Weights of a small GPT-style language model, trained from scratch on English Wikipedia.
Training: 116M tokens, 7062 steps.
Each number is 200 + 30 x the weight over its row's rms, rounded and kept within 0 to 999. Layers, rows and columns count from 0. The size before them is the row's rms in percent of the matrix's.

# up: layer 12 MLP up, 384x64, rms 0.517, rows 176-228, columns 0-63
# down: layer 12 MLP down (transposed), 384x64, rms 0.546, rows 176-227, columns 0-63
up176,095,275,219,200,200,129,210,237,198,174,204,196,191,210,206,168,210,227,188,195,196,109,243,179,223,184,168,183,233,239,217,224,229,183,203,221,194,182,185,230,180,169,253,237,176,209,248,219,240,214,159,255,224,195,209,246,164,187,188,224,172,208,202,176,163
down176,094,253,141,172,237,209,174,200,148,277,240,197,222,156,272,217,224,209,199,216,199,184,178,214,168,208,169,205,186,201,202,236,193,234,202,224,207,221,151,246,215,181,202,228,210,231,192,254,200,187,228,193,180,254,216,219,132,191,222,205,183,161,191,196,227
up177,108,235,226,220,228,220,210,206,201,192,148,197,175,188,213,225,156,201,242,220,182,194,212,137,225,206,202,192,165,136,235,187,200,170,237,203,168,213,221,229,167,169,192,163,147,194,176,217,183,155,203,211,183,222,176,200,178,184,234,157,289,245,257,231,199
down177,092,200,199,167,201,136,187,217,174,174,219,159,202,250,216,224,239,210,174,198,201,188,231,264,200,190,219,252,219,250,228,216,224,159,232,141,200,183,184,194,228,225,215,169,171,227,224,178,219,187,192,172,188,152,171,245,238,195,171,145,187,177,194,230,132
up178,101,202,157,193,213,223,154,173,236,190,216,232,173,208,198,246,176,244,159,183,208,243,238,199,240,215,178,165,220,205,178,202,177,198,179,168,197,194,152,172,186,166,156,240,158,247,202,211,196,224,162,192,162,165,173,186,243,233,172,227,254,179,269,155,209
down178,095,172,194,144,205,161,195,237,182,226,159,191,164,160,221,231,266,189,198,192,205,151,198,177,241,214,167,232,184,298,213,221,190,205,229,152,216,234,191,174,225,206,213,196,174,212,223,251,233,146,191,156,239,215,182,189,193,187,178,173,207,189,200,234,221
up179,094,174,186,227,225,159,237,212,234,204,179,257,175,150,175,246,239,224,222,202,230,147,148,215,215,235,206,188,194,217,245,193,232,202,178,185,226,198,213,219,193,184,112,200,222,240,215,223,178,168,211,209,235,211,212,261,236,205,204,163,194,154,196,233,239
down179,100,209,212,193,175,208,276,187,163,196,175,210,217,184,264,255,171,217,186,290,201,201,175,167,189,194,222,196,193,167,188,164,251,191,154,231,227,187,197,229,221,233,188,215,174,240,260,211,225,202,226,203,263,189,173,229,180,182,184,152,219,201,205,206,176
up180,086,228,184,212,204,260,194,206,167,176,173,165,170,191,200,219,209,191,206,251,234,174,250,205,217,199,191,176,215,178,221,142,171,235,244,215,165,215,223,145,200,162,178,248,193,220,192,199,217,184,236,207,282,160,175,185,153,194,138,239,191,222,194,178,164
down180,067,228,167,202,178,204,224,216,192,213,268,250,212,217,219,235,249,239,202,212,215,245,232,197,228,199,230,215,175,212,188,212,192,255,201,256,211,186,212,224,288,262,224,211,180,255,195,184,245,209,162,210,197,231,183,212,207,199,258,228,159,191,194,218,193
up181,106,206,186,242,247,118,262,217,215,225,164,239,224,189,191,218,175,231,172,146,128,176,210,203,186,230,217,238,180,190,210,171,169,253,203,211,239,165,202,194,176,212,215,196,157,199,245,213,218,188,242,179,155,192,208,195,197,183,185,212,212,235,143,216,217
down181,100,246,195,164,192,245,201,161,159,150,182,244,175,188,219,225,223,208,200,196,222,185,186,202,164,162,139,171,203,222,255,198,142,166,169,167,171,214,190,186,248,207,212,214,195,258,234,189,198,214,215,199,198,231,167,196,199,190,192,263,224,148,240,145,190
up182,111,220,173,170,198,238,242,193,226,150,217,175,202,268,194,174,259,254,197,186,210,180,196,205,214,211,241,226,216,164,135,225,203,177,178,166,164,222,157,194,155,197,124,199,216,191,197,198,205,198,208,180,205,137,207,218,230,197,157,243,203,215,223,205,248
down182,093,216,209,241,173,206,216,219,174,173,189,185,185,198,256,159,200,192,227,213,244,212,187,210,190,189,197,195,191,247,260,192,190,154,265,217,205,207,263,221,148,187,263,182,189,274,191,214,227,222,185,147,245,240,218,185,182,243,180,184,189,176,211,236,209
up183,101,227,179,199,211,220,211,215,197,167,171,213,167,178,215,192,191,201,198,160,240,202,197,199,205,226,186,176,174,163,173,207,172,233,187,125,199,260,159,254,173,226,163,222,185,244,261,186,198,160,204,192,165,196,158,196,151,236,233,161,198,186,154,262,161
down183,105,231,248,168,226,188,171,174,260,167,222,163,153,203,214,193,215,228,212,163,123,150,248,180,171,248,154,185,237,188,214,223,225,181,175,216,176,231,205,170,196,215,260,239,181,204,209,182,188,231,178,197,192,208,233,212,198,143,219,186,187,253,186,201,210
up184,102,220,201,204,239,171,230,172,210,165,130,187,207,176,174,195,218,184,199,199,181,208,174,163,235,177,182,209,241,190,186,258,214,216,210,183,111,161,219,187,181,179,192,220,205,144,138,156,194,255,230,245,191,194,188,201,166,237,199,164,219,253,179,210,187
down184,096,250,167,205,203,194,178,246,220,149,230,211,215,208,184,171,183,219,218,192,221,240,282,159,242,190,201,214,217,191,228,196,164,229,252,191,237,234,220,227,266,218,161,218,187,196,182,186,192,208,205,237,253,231,231,161,237,185,130,196,211,174,203,192,196
up185,091,122,198,253,210,232,178,130,182,200,266,224,215,174,189,208,213,244,231,187,228,203,215,204,230,163,154,201,193,131,239,244,239,176,227,205,150,208,200,182,190,178,216,161,177,172,190,167,214,200,203,203,227,199,197,203,159,235,224,174,227,206,216,238,228
down185,088,197,203,149,221,169,162,213,217,196,207,144,215,218,218,163,226,186,144,180,166,158,241,220,209,130,202,215,149,238,213,231,240,208,216,210,221,213,201,217,273,221,235,221,207,203,156,183,134,165,185,185,224,195,227,171,186,185,186,208,203,154,186,250,187
up186,101,227,183,207,191,212,234,200,175,273,199,153,172,204,229,164,197,206,164,183,244,194,197,242,253,196,249,219,234,240,192,212,167,126,257,158,223,237,220,162,251,184,182,206,200,169,223,179,170,182,194,194,201,190,201,191,210,190,180,259,188,173,194,190,257
down186,092,242,160,192,206,179,183,242,239,185,165,280,209,245,176,176,225,204,204,207,246,267,159,183,217,230,242,196,232,212,149,213,165,202,155,188,222,181,143,142,193,158,216,212,197,195,202,181,165,202,185,219,182,180,171,214,185,179,217,176,165,178,176,164,177
up187,100,222,171,193,197,241,184,183,214,168,233,150,238,170,214,205,165,224,186,198,164,180,246,229,202,215,153,214,198,136,163,167,176,231,197,194,204,232,163,203,252,142,202,196,136,151,241,211,226,210,187,161,193,127,179,217,189,222,202,221,168,169,188,182,219
down187,090,192,173,171,161,195,182,216,141,178,189,175,197,176,129,221,163,172,168,283,189,185,205,128,225,175,216,218,195,210,201,211,227,185,209,194,148,190,238,178,194,206,160,175,242,232,179,177,176,173,255,181,180,211,174,139,154,167,187,186,200,200,201,215,211
up188,105,191,222,222,192,244,153,207,213,221,187,197,219,192,208,163,197,190,177,140,167,195,208,163,226,208,179,230,140,188,239,192,179,158,221,151,204,238,178,136,217,203,195,228,221,190,218,192,220,227,289,149,167,229,178,213,238,206,166,149,157,225,206,215,211
down188,100,177,196,241,203,201,143,223,181,181,229,163,213,136,155,254,188,186,193,224,213,193,181,177,220,151,254,211,228,224,237,233,219,252,216,221,152,243,211,188,196,210,210,218,176,228,192,221,140,201,179,257,178,170,182,246,189,240,197,211,147,198,164,203,210
up189,102,180,204,197,239,213,181,218,135,234,193,153,214,219,175,227,182,115,226,200,173,221,224,202,229,195,171,243,214,219,218,183,183,188,205,217,199,190,237,187,180,232,171,199,151,255,202,219,242,201,239,268,150,210,189,215,249,221,124,180,206,192,197,190,205
down189,105,216,182,205,173,192,159,212,150,161,192,219,192,169,162,206,189,223,188,209,171,243,163,210,180,177,178,235,159,192,229,202,217,192,239,189,215,197,272,189,188,191,143,224,184,253,233,181,165,142,213,198,164,265,111,221,215,200,194,230,202,219,178,194,179
up190,098,221,217,215,241,234,207,181,185,243,208,136,227,195,198,199,174,164,206,199,223,188,171,276,199,260,251,200,176,195,208,164,174,198,213,212,196,177,181,237,242,191,236,258,130,174,210,193,183,211,179,203,220,211,185,206,147,180,165,244,174,136,190,177,202
down190,094,209,164,168,206,200,184,172,240,215,262,201,196,191,192,207,187,202,207,240,245,193,225,178,270,195,241,191,176,190,200,222,174,201,176,143,152,161,168,168,210,166,166,208,214,168,191,165,226,190,214,126,201,255,204,250,180,146,211,152,240,179,213,194,201
up191,097,204,197,180,164,212,209,173,206,196,133,152,225,202,165,180,190,227,252,193,185,192,203,241,214,199,172,177,134,236,217,182,154,174,251,194,187,247,190,208,219,209,180,276,194,148,215,187,230,176,214,151,170,210,189,273,189,209,212,204,200,238,200,243,224
down191,109,227,187,231,183,234,218,264,185,266,227,201,172,174,175,204,198,176,173,224,221,231,171,184,235,207,199,133,119,137,154,212,220,182,194,230,155,206,188,234,173,159,199,214,152,195,195,183,229,160,219,213,177,198,212,199,183,211,188,226,222,216,188,167,248
up192,104,215,179,262,211,213,201,207,222,206,215,190,151,232,226,264,185,198,180,197,196,176,239,171,197,234,134,214,220,234,137,221,170,174,208,241,242,176,171,173,224,179,161,189,197,160,201,200,188,222,194,150,213,163,225,193,231,209,173,199,251,161,274,215,209
down192,104,172,238,267,298,200,158,213,250,223,247,185,191,179,218,203,205,181,151,227,180,212,190,194,193,195,243,206,178,213,157,179,262,217,176,201,259,236,217,220,196,221,241,179,191,172,194,203,181,176,202,206,216,230,190,182,200,175,191,267,175,192,178,169,222
up193,102,173,216,193,240,214,200,191,234,225,207,227,178,189,203,164,196,185,207,167,231,243,155,200,247,172,150,169,232,207,238,209,223,189,233,157,135,161,186,172,210,153,141,197,205,181,188,178,272,182,256,233,205,169,225,234,205,174,210,186,249,159,183,200,197
down193,108,202,234,232,247,218,228,176,191,192,151,171,142,219,277,202,185,206,221,172,190,234,177,175,212,176,203,156,199,212,227,189,205,179,257,189,193,172,245,167,240,247,234,184,180,233,195,168,187,223,213,284,215,130,197,226,216,199,198,221,184,180,212,193,208
up194,089,143,231,219,206,173,213,211,248,191,166,200,217,202,227,216,222,256,161,154,229,216,193,172,255,229,219,181,190,186,184,178,167,177,203,192,199,158,177,164,196,224,182,205,227,224,239,164,203,150,244,178,230,205,164,175,242,189,212,154,157,204,114,228,194
down194,114,243,164,217,213,170,197,172,200,165,251,202,207,144,235,229,182,240,229,166,208,174,229,234,202,194,200,177,199,168,240,206,202,227,266,231,217,156,240,160,169,143,217,210,174,185,224,226,236,154,226,147,170,147,210,220,162,176,178,200,213,182,183,190,173
up195,109,221,188,150,214,236,153,237,275,221,228,181,202,179,140,240,221,215,243,191,201,196,241,284,218,214,158,223,217,223,180,158,178,224,226,174,184,222,202,219,192,212,193,192,171,208,185,201,165,170,214,151,186,218,177,196,212,187,177,143,200,167,178,251,184
down195,105,176,246,154,174,188,249,190,208,198,191,243,116,218,269,184,180,200,224,193,235,164,177,216,210,210,166,165,156,240,202,210,217,211,151,203,232,142,179,188,255,217,230,186,201,182,186,153,170,220,242,160,203,190,175,243,219,207,217,200,221,189,172,202,216
up196,098,225,177,198,244,224,193,204,165,212,194,225,190,219,160,174,189,188,184,206,187,187,185,217,168,194,222,145,176,240,176,183,213,231,266,182,195,167,208,136,199,153,198,170,208,181,225,145,133,129,173,186,251,213,184,250,224,260,199,195,227,202,184,202,223
down196,076,147,216,210,213,144,223,179,194,161,189,181,191,157,165,252,209,195,127,195,208,207,224,214,192,203,190,245,250,203,179,251,216,236,185,210,169,245,154,225,213,220,234,162,192,233,209,219,182,223,157,173,181,169,231,144,159,170,200,211,216,229,199,166,153
up197,101,192,145,230,258,173,164,234,224,256,190,212,171,182,208,200,168,212,190,232,164,190,171,203,189,208,237,201,257,224,215,193,181,168,216,199,257,211,181,189,234,225,203,190,175,114,177,165,198,165,241,217,206,237,121,178,202,222,214,200,161,199,226,207,211
down197,096,268,232,207,140,186,189,248,131,179,211,196,125,238,170,193,185,248,212,216,189,230,218,187,183,195,187,226,153,173,163,199,199,182,187,183,173,226,209,184,147,159,185,206,221,241,224,199,210,143,222,213,220,194,197,143,227,221,205,219,203,220,250,187,191
up198,104,121,200,200,214,216,208,230,202,203,189,224,222,151,198,198,216,142,202,218,238,204,163,241,218,180,189,158,230,201,232,237,136,203,210,174,230,226,193,148,207,200,161,236,200,198,250,204,202,153,202,170,175,164,189,178,162,247,214,221,157,222,193,269,220
down198,106,222,197,171,204,199,215,250,166,217,213,172,173,225,205,237,201,165,135,192,182,200,203,199,225,228,204,201,240,174,241,194,181,185,189,213,197,213,135,170,226,197,207,248,146,218,274,147,222,204,157,210,188,169,153,133,221,272,197,185,208,203,198,197,206
up199,107,236,172,183,255,196,177,221,197,209,161,200,229,201,165,170,209,198,202,167,205,199,211,164,240,167,181,223,193,214,253,200,160,199,250,171,120,153,180,215,195,175,227,231,209,175,215,158,236,213,186,236,208,167,294,167,177,204,247,167,184,193,195,207,201
down199,107,200,188,253,169,211,191,195,169,169,214,214,195,185,201,217,160,199,200,225,239,208,211,198,235,187,145,157,219,205,252,204,241,238,198,129,200,188,211,222,221,188,126,259,230,202,204,189,178,208,195,214,170,236,181,162,210,168,236,182,206,177,136,142,152
up200,088,202,206,185,191,183,171,186,181,233,219,174,171,151,191,225,221,241,236,188,123,224,172,211,225,264,246,171,230,220,205,171,154,164,164,187,179,191,185,206,165,181,204,213,181,198,162,241,224,198,185,203,180,183,208,199,175,222,140,277,191,175,200,257,239
down200,094,178,174,199,244,232,229,200,185,184,189,268,204,134,209,188,154,259,213,244,194,244,211,208,215,196,249,237,213,173,225,206,201,201,130,171,144,244,245,195,229,173,223,205,206,188,211,207,187,242,157,215,232,227,205,143,217,224,208,208,203,181,207,163,197
up201,100,243,200,218,221,215,147,178,197,215,198,170,186,184,207,194,181,166,226,226,220,200,192,180,185,245,210,185,163,251,215,254,166,187,169,265,153,192,188,180,151,200,236,216,223,162,173,190,238,193,174,147,198,209,253,241,198,229,222,180,255,133,236,215,196
down201,100,204,183,205,231,193,95,219,150,200,200,188,192,184,172,226,151,225,213,212,214,211,192,149,228,259,242,185,207,215,213,264,149,198,217,223,193,184,161,205,256,226,239,215,200,230,217,188,181,204,169,201,220,224,211,178,164,241,171,194,198,188,251,206,239
up202,102,183,201,189,213,201,166,204,222,238,229,187,160,173,195,225,209,229,225,148,207,223,196,185,215,202,187,191,159,232,196,225,193,157,197,199,199,253,244,208,215,217,258,173,164,222,159,167,201,190,259,238,226,160,247,145,219,247,198,204,257,141,180,151,228
down202,097,123,172,195,200,170,175,223,192,207,178,228,208,187,231,222,169,163,238,227,237,228,148,195,184,229,239,187,218,243,256,211,178,198,189,216,180,242,198,181,226,173,153,213,255,209,227,197,182,224,274,150,213,205,198,183,247,204,153,223,221,189,191,180,243
up203,102,227,158,196,231,173,192,234,231,195,193,218,142,230,199,169,183,181,211,185,138,190,177,247,175,229,117,252,185,171,189,205,169,266,222,208,190,241,243,188,201,202,261,220,184,187,169,171,223,212,216,193,203,182,157,232,216,184,181,142,211,204,200,180,173
down203,100,206,214,208,242,179,187,212,186,212,184,242,209,206,198,215,234,202,246,179,254,212,181,239,213,179,227,210,243,240,225,217,213,210,151,199,151,200,128,245,203,206,144,175,193,188,268,141,190,203,167,219,154,238,195,211,186,167,216,200,182,178,236,135,199
up204,092,171,185,275,196,166,179,231,213,195,223,198,200,195,128,171,171,164,193,190,225,268,188,176,179,225,210,202,190,194,153,182,181,189,228,169,168,189,206,196,129,230,243,188,174,219,199,243,154,184,251,211,201,199,183,165,222,220,242,234,192,231,230,238,166
down204,096,247,205,196,208,167,170,182,264,230,206,151,183,240,202,204,155,223,173,252,146,213,215,214,199,236,185,175,243,253,146,162,207,154,174,232,201,207,202,215,180,156,176,202,154,171,171,217,232,189,188,185,174,222,180,200,160,221,204,230,179,202,218,135,173
up205,105,207,214,203,185,226,194,252,199,167,173,206,171,201,141,179,253,161,187,211,141,232,231,141,193,221,193,213,153,190,195,203,201,207,252,167,201,230,169,202,229,160,200,196,240,161,211,192,168,243,205,270,228,222,198,194,176,187,170,191,260,198,187,180,138
down205,097,194,167,199,222,225,170,206,150,236,193,242,189,145,224,220,203,188,156,237,216,158,203,246,200,217,241,222,214,207,166,190,231,230,168,201,187,199,184,251,267,181,243,151,220,231,202,199,203,155,234,180,220,149,242,143,178,210,215,202,233,168,163,180,182
up206,093,202,197,186,183,211,198,183,194,157,209,249,173,213,129,193,175,261,175,196,229,234,187,239,223,186,210,200,191,183,182,212,235,154,164,222,217,212,184,185,203,191,196,190,168,224,149,187,251,194,177,187,202,260,218,258,180,282,200,157,240,184,217,191,142
down206,069,201,257,221,258,146,195,191,260,195,201,166,172,194,189,236,223,179,209,160,167,190,199,201,164,199,212,236,214,213,177,194,204,170,190,185,171,209,174,171,157,238,220,172,200,177,226,197,169,163,142,207,199,178,186,79,230,193,206,229,184,211,206,211,200
up207,101,181,214,217,199,208,218,141,238,195,203,182,180,212,140,170,190,201,279,193,163,176,260,222,157,195,195,260,198,266,168,249,161,205,154,133,233,215,200,201,207,214,173,217,207,239,228,220,204,198,201,204,156,225,189,204,161,195,192,158,212,214,213,217,212
down207,112,188,205,182,203,232,196,214,210,182,229,199,193,222,222,239,213,166,160,200,199,223,185,153,214,258,209,171,225,239,127,255,274,208,235,213,168,174,145,212,191,179,153,219,183,208,217,249,268,208,193,224,188,182,197,191,236,160,158,207,167,222,217,202,172
up208,095,194,196,260,209,203,193,219,203,162,203,185,244,161,197,161,207,194,179,182,185,202,226,225,177,198,238,276,217,137,190,206,181,254,160,211,213,213,240,225,182,206,199,231,164,187,233,198,221,250,139,215,194,230,214,248,127,203,198,201,143,177,184,179,226
down208,092,230,283,207,195,186,194,187,176,177,204,192,192,241,154,181,224,192,180,249,213,212,152,211,194,116,182,199,206,232,157,218,186,203,199,205,242,226,197,208,185,231,201,209,186,157,165,198,137,204,181,211,180,255,216,209,238,185,158,170,252,212,225,173,255
up209,101,144,197,240,200,194,177,220,211,247,203,227,167,171,225,186,111,181,179,220,219,185,237,269,210,239,176,201,173,170,163,189,169,200,180,205,203,216,184,145,241,195,172,156,228,160,236,181,161,182,197,170,225,215,236,190,199,177,191,195,229,139,169,186,214
down209,109,196,221,204,186,220,191,196,152,185,154,238,203,218,185,179,210,219,153,163,167,225,185,231,217,173,177,206,191,221,192,280,268,226,200,214,193,232,241,256,194,193,122,145,156,183,187,184,227,205,205,185,209,180,186,142,199,204,226,235,196,178,203,230,152
up210,092,197,185,200,238,192,189,203,170,183,173,225,167,181,262,163,207,126,179,153,178,181,222,177,195,184,167,235,153,178,250,177,185,191,201,160,208,228,199,183,195,184,201,200,207,231,164,198,184,138,179,188,184,213,173,251,256,210,189,215,137,200,213,261,253
down210,083,180,144,196,153,196,193,201,161,203,244,139,168,190,214,248,196,243,177,182,215,202,197,115,238,175,204,219,227,238,154,211,240,243,169,214,207,198,188,159,219,222,182,185,207,182,249,208,220,204,176,183,187,224,185,124,233,179,213,199,176,206,203,231,241
up211,097,247,144,251,213,183,217,233,212,187,216,205,181,220,148,228,200,168,195,207,164,186,226,173,186,262,235,237,235,232,177,173,179,178,237,161,170,129,248,204,176,209,210,213,214,215,209,192,161,160,184,188,160,217,214,160,221,241,208,217,222,162,207,159,244
down211,100,192,172,173,149,178,171,199,210,236,248,223,259,232,177,223,220,226,195,206,165,168,171,247,238,196,198,213,178,138,209,254,187,164,206,210,172,184,225,162,280,210,189,169,208,227,233,226,177,250,230,235,188,230,185,201,223,195,156,236,209,181,205,212,163
up212,109,193,190,159,198,214,163,208,229,157,214,176,203,186,168,222,179,229,214,171,191,167,185,200,246,231,176,264,174,174,166,203,193,212,263,167,221,230,191,239,166,204,169,200,194,202,246,206,207,228,233,183,170,212,195,224,250,248,264,202,159,262,158,212,247
down212,099,205,235,208,265,230,196,172,193,240,225,161,292,135,217,208,208,182,154,218,197,179,189,181,197,173,197,155,219,232,228,180,238,172,165,231,209,192,115,197,210,175,208,222,205,234,213,192,220,188,181,208,187,209,217,144,189,162,237,222,200,201,212,206,242
up213,091,199,267,216,201,173,143,203,224,211,185,162,175,234,215,177,211,173,134,163,215,213,167,166,177,185,206,271,234,168,204,201,160,213,221,187,215,244,207,183,199,212,170,198,169,158,270,231,177,237,237,190,216,209,232,220,165,210,217,263,199,173,174,190,207
down213,093,208,118,152,180,202,184,200,164,189,207,181,168,209,175,232,241,216,162,176,223,236,219,174,191,235,237,185,174,198,205,193,188,202,249,229,212,226,280,251,200,223,218,173,136,188,243,170,248,204,212,173,176,203,224,216,172,226,189,230,196,209,223,242,240
up214,095,207,208,215,208,205,176,169,230,261,206,224,143,203,189,200,198,172,241,245,156,181,187,173,212,146,147,239,245,176,191,203,221,202,211,189,204,268,161,163,203,192,150,216,150,231,248,177,173,274,195,217,207,216,168,229,207,225,185,246,195,208,215,199,208
down214,090,228,214,176,212,147,225,126,172,211,183,143,184,192,207,167,217,189,157,248,224,150,223,221,196,208,215,212,157,180,250,239,221,261,181,265,193,223,184,188,202,267,183,180,202,243,232,186,218,206,231,188,222,235,174,164,186,183,213,184,231,204,184,183,214
up215,096,157,245,247,172,203,138,233,162,197,178,184,213,246,206,218,149,215,213,167,200,157,229,210,211,195,186,230,205,194,256,181,194,179,165,162,213,199,273,207,167,159,210,156,218,200,170,184,178,236,238,169,167,219,212,195,205,236,210,201,151,252,215,241,193
down215,109,239,157,212,196,180,173,208,133,136,187,274,216,201,153,217,185,221,222,212,170,228,147,196,221,178,186,196,211,201,255,187,211,259,201,166,205,168,209,169,216,176,204,193,210,208,154,166,169,267,208,213,187,182,221,174,227,207,240,222,188,146,174,210,177
up216,098,200,181,234,228,200,221,215,192,275,228,160,201,237,197,207,177,194,252,234,217,172,208,178,238,184,204,222,239,96,176,179,208,222,245,192,216,219,181,209,188,136,159,197,133,201,204,199,217,227,194,203,205,213,152,164,221,161,171,212,209,194,222,214,172
down216,099,161,238,219,285,173,216,229,214,251,213,178,178,168,210,209,187,189,232,184,156,216,191,244,202,241,184,204,153,253,218,163,127,181,234,258,160,188,207,203,249,252,211,201,215,177,187,197,200,207,232,215,197,191,176,184,203,189,190,191,239,209,148,223,194
up217,111,169,149,249,220,204,143,195,239,271,170,156,216,220,215,202,195,195,223,220,206,156,187,195,160,241,172,200,153,133,220,180,197,239,220,232,211,228,187,214,218,166,181,221,185,234,227,196,159,164,153,199,230,202,201,170,168,173,239,185,243,192,208,210,242
down217,120,224,208,196,211,208,182,139,211,222,209,247,186,231,191,193,205,170,225,188,236,232,152,166,208,201,257,193,202,151,159,181,181,225,226,175,211,161,214,159,181,207,149,192,200,201,241,181,222,227,237,196,119,190,229,180,256,199,155,234,210,215,146,180,245
up218,094,176,200,215,201,178,272,211,158,137,213,221,241,166,215,175,180,194,262,161,232,178,216,240,210,227,192,250,248,227,237,224,225,168,214,202,219,201,171,217,170,178,208,199,242,183,152,206,202,178,266,178,189,136,194,185,187,220,174,204,176,197,180,204,152
down218,097,252,177,191,164,202,186,233,138,192,209,203,195,190,224,178,219,157,150,296,218,237,225,167,212,186,193,193,177,243,178,176,218,230,232,211,242,198,222,202,211,166,197,177,196,272,220,219,208,186,178,163,221,246,203,144,186,191,224,226,230,227,190,236,225
up219,106,222,189,213,194,180,206,224,248,177,210,259,152,232,125,192,164,215,250,187,156,195,158,199,202,170,203,185,214,273,180,213,190,240,162,224,224,195,180,242,176,155,192,217,183,219,226,192,196,211,160,169,175,177,175,230,233,265,160,170,194,227,194,201,183
down219,101,189,203,203,219,216,229,215,182,205,177,166,150,160,210,261,224,195,150,114,196,239,239,183,191,199,161,179,251,177,191,203,188,192,251,124,192,238,161,201,163,243,174,217,235,209,198,196,185,193,164,223,200,255,199,178,214,215,242,195,170,191,182,210,181
up220,089,250,212,212,169,170,218,246,191,224,175,187,229,192,188,186,233,245,173,249,174,224,227,177,215,250,157,201,147,214,236,186,176,219,195,177,179,175,222,240,181,181,211,166,229,195,214,191,241,198,219,201,204,242,115,189,223,238,218,192,119,161,209,218,193
down220,077,186,232,197,150,210,238,215,187,169,218,175,178,216,223,239,202,209,173,199,223,198,251,201,237,169,239,192,162,205,183,174,180,245,232,281,205,214,204,162,259,203,212,232,209,243,203,228,201,237,221,155,184,245,231,164,172,211,257,181,226,214,190,230,255
up221,114,170,179,217,180,208,213,187,249,138,213,192,192,180,192,189,134,203,229,202,220,221,258,257,236,242,247,184,192,205,189,134,187,158,206,192,197,246,214,181,212,174,161,245,167,165,131,185,188,212,161,201,175,189,226,171,220,190,202,162,224,192,221,239,206
down221,103,195,160,176,249,238,184,193,226,273,273,178,201,206,216,199,236,215,187,177,160,224,199,245,166,197,164,223,217,199,163,166,224,212,213,189,212,198,138,167,227,191,170,160,168,168,192,212,246,194,185,257,180,165,194,217,175,169,184,215,163,202,152,222,161
up222,100,213,270,224,206,155,165,212,213,189,113,273,197,168,219,201,218,206,180,191,222,129,189,187,253,179,191,198,211,209,215,173,216,207,263,220,221,182,223,202,197,206,171,160,207,228,213,184,179,162,199,244,144,187,203,192,170,212,191,236,165,202,203,154,213
down222,096,194,196,226,209,235,160,129,164,231,271,165,183,185,196,162,222,179,183,201,207,200,204,199,191,158,218,187,137,156,225,213,159,237,212,256,217,220,223,160,197,172,213,226,252,232,221,196,226,229,213,189,202,250,179,217,215,198,213,153,215,201,180,257,159
up223,103,166,151,205,178,174,202,232,201,218,224,203,158,190,122,202,183,171,189,180,182,229,231,209,211,181,151,213,196,209,200,179,154,230,242,240,174,197,177,186,222,195,228,210,186,202,195,245,157,157,243,267,138,172,175,233,190,215,159,197,230,185,239,156,164
down223,102,217,187,243,200,265,170,174,227,190,211,204,190,226,186,190,189,209,210,204,223,147,189,202,170,288,201,213,192,220,223,83,204,206,195,233,232,224,239,216,178,183,187,213,203,232,210,160,189,248,189,169,206,257,197,219,193,189,213,160,197,161,193,225,217
up224,101,203,234,196,210,187,192,231,174,250,156,141,211,223,254,158,143,159,218,180,214,164,224,224,175,213,213,214,192,180,205,185,219,194,221,245,185,216,199,201,233,193,223,215,217,209,177,196,174,160,172,189,237,198,178,226,183,239,185,225,194,110,116,226,175
down224,108,170,135,161,222,229,158,215,203,209,241,234,191,200,221,222,191,197,229,198,208,149,196,218,236,238,220,208,179,191,195,274,201,165,167,217,202,210,164,173,223,258,234,203,217,204,184,252,195,181,179,226,158,211,247,155,196,225,250,191,167,191,173,173,263
up225,088,206,234,207,222,186,207,219,195,194,284,206,201,204,178,169,224,165,213,216,187,194,177,235,147,219,159,192,225,229,270,167,202,142,217,243,183,208,168,160,202,203,174,228,173,130,250,202,225,185,184,251,209,157,209,199,181,222,231,209,215,226,245,223,169
down225,101,164,186,172,214,195,168,197,187,173,195,176,169,212,220,191,208,228,202,265,178,231,196,186,172,220,174,202,174,241,139,190,178,214,170,201,232,160,211,239,197,265,253,190,205,167,171,174,163,257,206,208,178,192,169,177,190,206,152,296,196,179,168,176,203
up226,102,195,192,242,226,213,158,248,156,169,194,184,194,235,185,175,213,186,169,198,160,183,183,206,193,217,220,199,243,232,225,129,231,217,200,199,136,237,205,191,181,183,269,177,178,217,211,192,194,174,188,279,146,164,220,214,234,230,254,202,184,228,169,207,215
down226,108,189,188,186,260,210,200,235,211,200,187,185,234,205,172,191,208,219,220,224,193,240,199,246,223,143,244,213,178,244,189,201,265,244,186,166,155,192,194,170,197,184,212,228,199,129,201,213,233,180,272,194,205,137,178,156,213,199,202,226,202,190,237,139,205
up227,115,197,240,245,224,202,252,227,149,225,189,200,204,231,200,189,206,152,207,145,255,175,185,202,157,236,212,184,199,190,262,209,204,227,229,207,229,178,198,197,188,141,180,196,235,196,217,229,186,166,161,166,227,144,153,231,165,186,213,184,216,213,209,276,214
down227,103,182,194,225,217,196,189,248,142,218,232,173,145,192,191,219,206,180,171,240,199,183,198,180,218,178,211,251,223,253,248,214,162,191,231,125,211,201,209,241,222,239,140,199,212,231,231,167,192,215,192,201,213,252,235,184,227,191,173,195,206,136,250,217,212
up228,087,221,161,186,207,186,210,276,232,168,226,197,142,131,175,189,240,175,190,196,164,263,211,223,201,168,197,257,251,165,194,164,139,225,252,185,218,166,185,188,205,183,203,202,213,177,240,207,227,216,193,199,197,243,203,183,170,201,215,237,239,189,178,187,218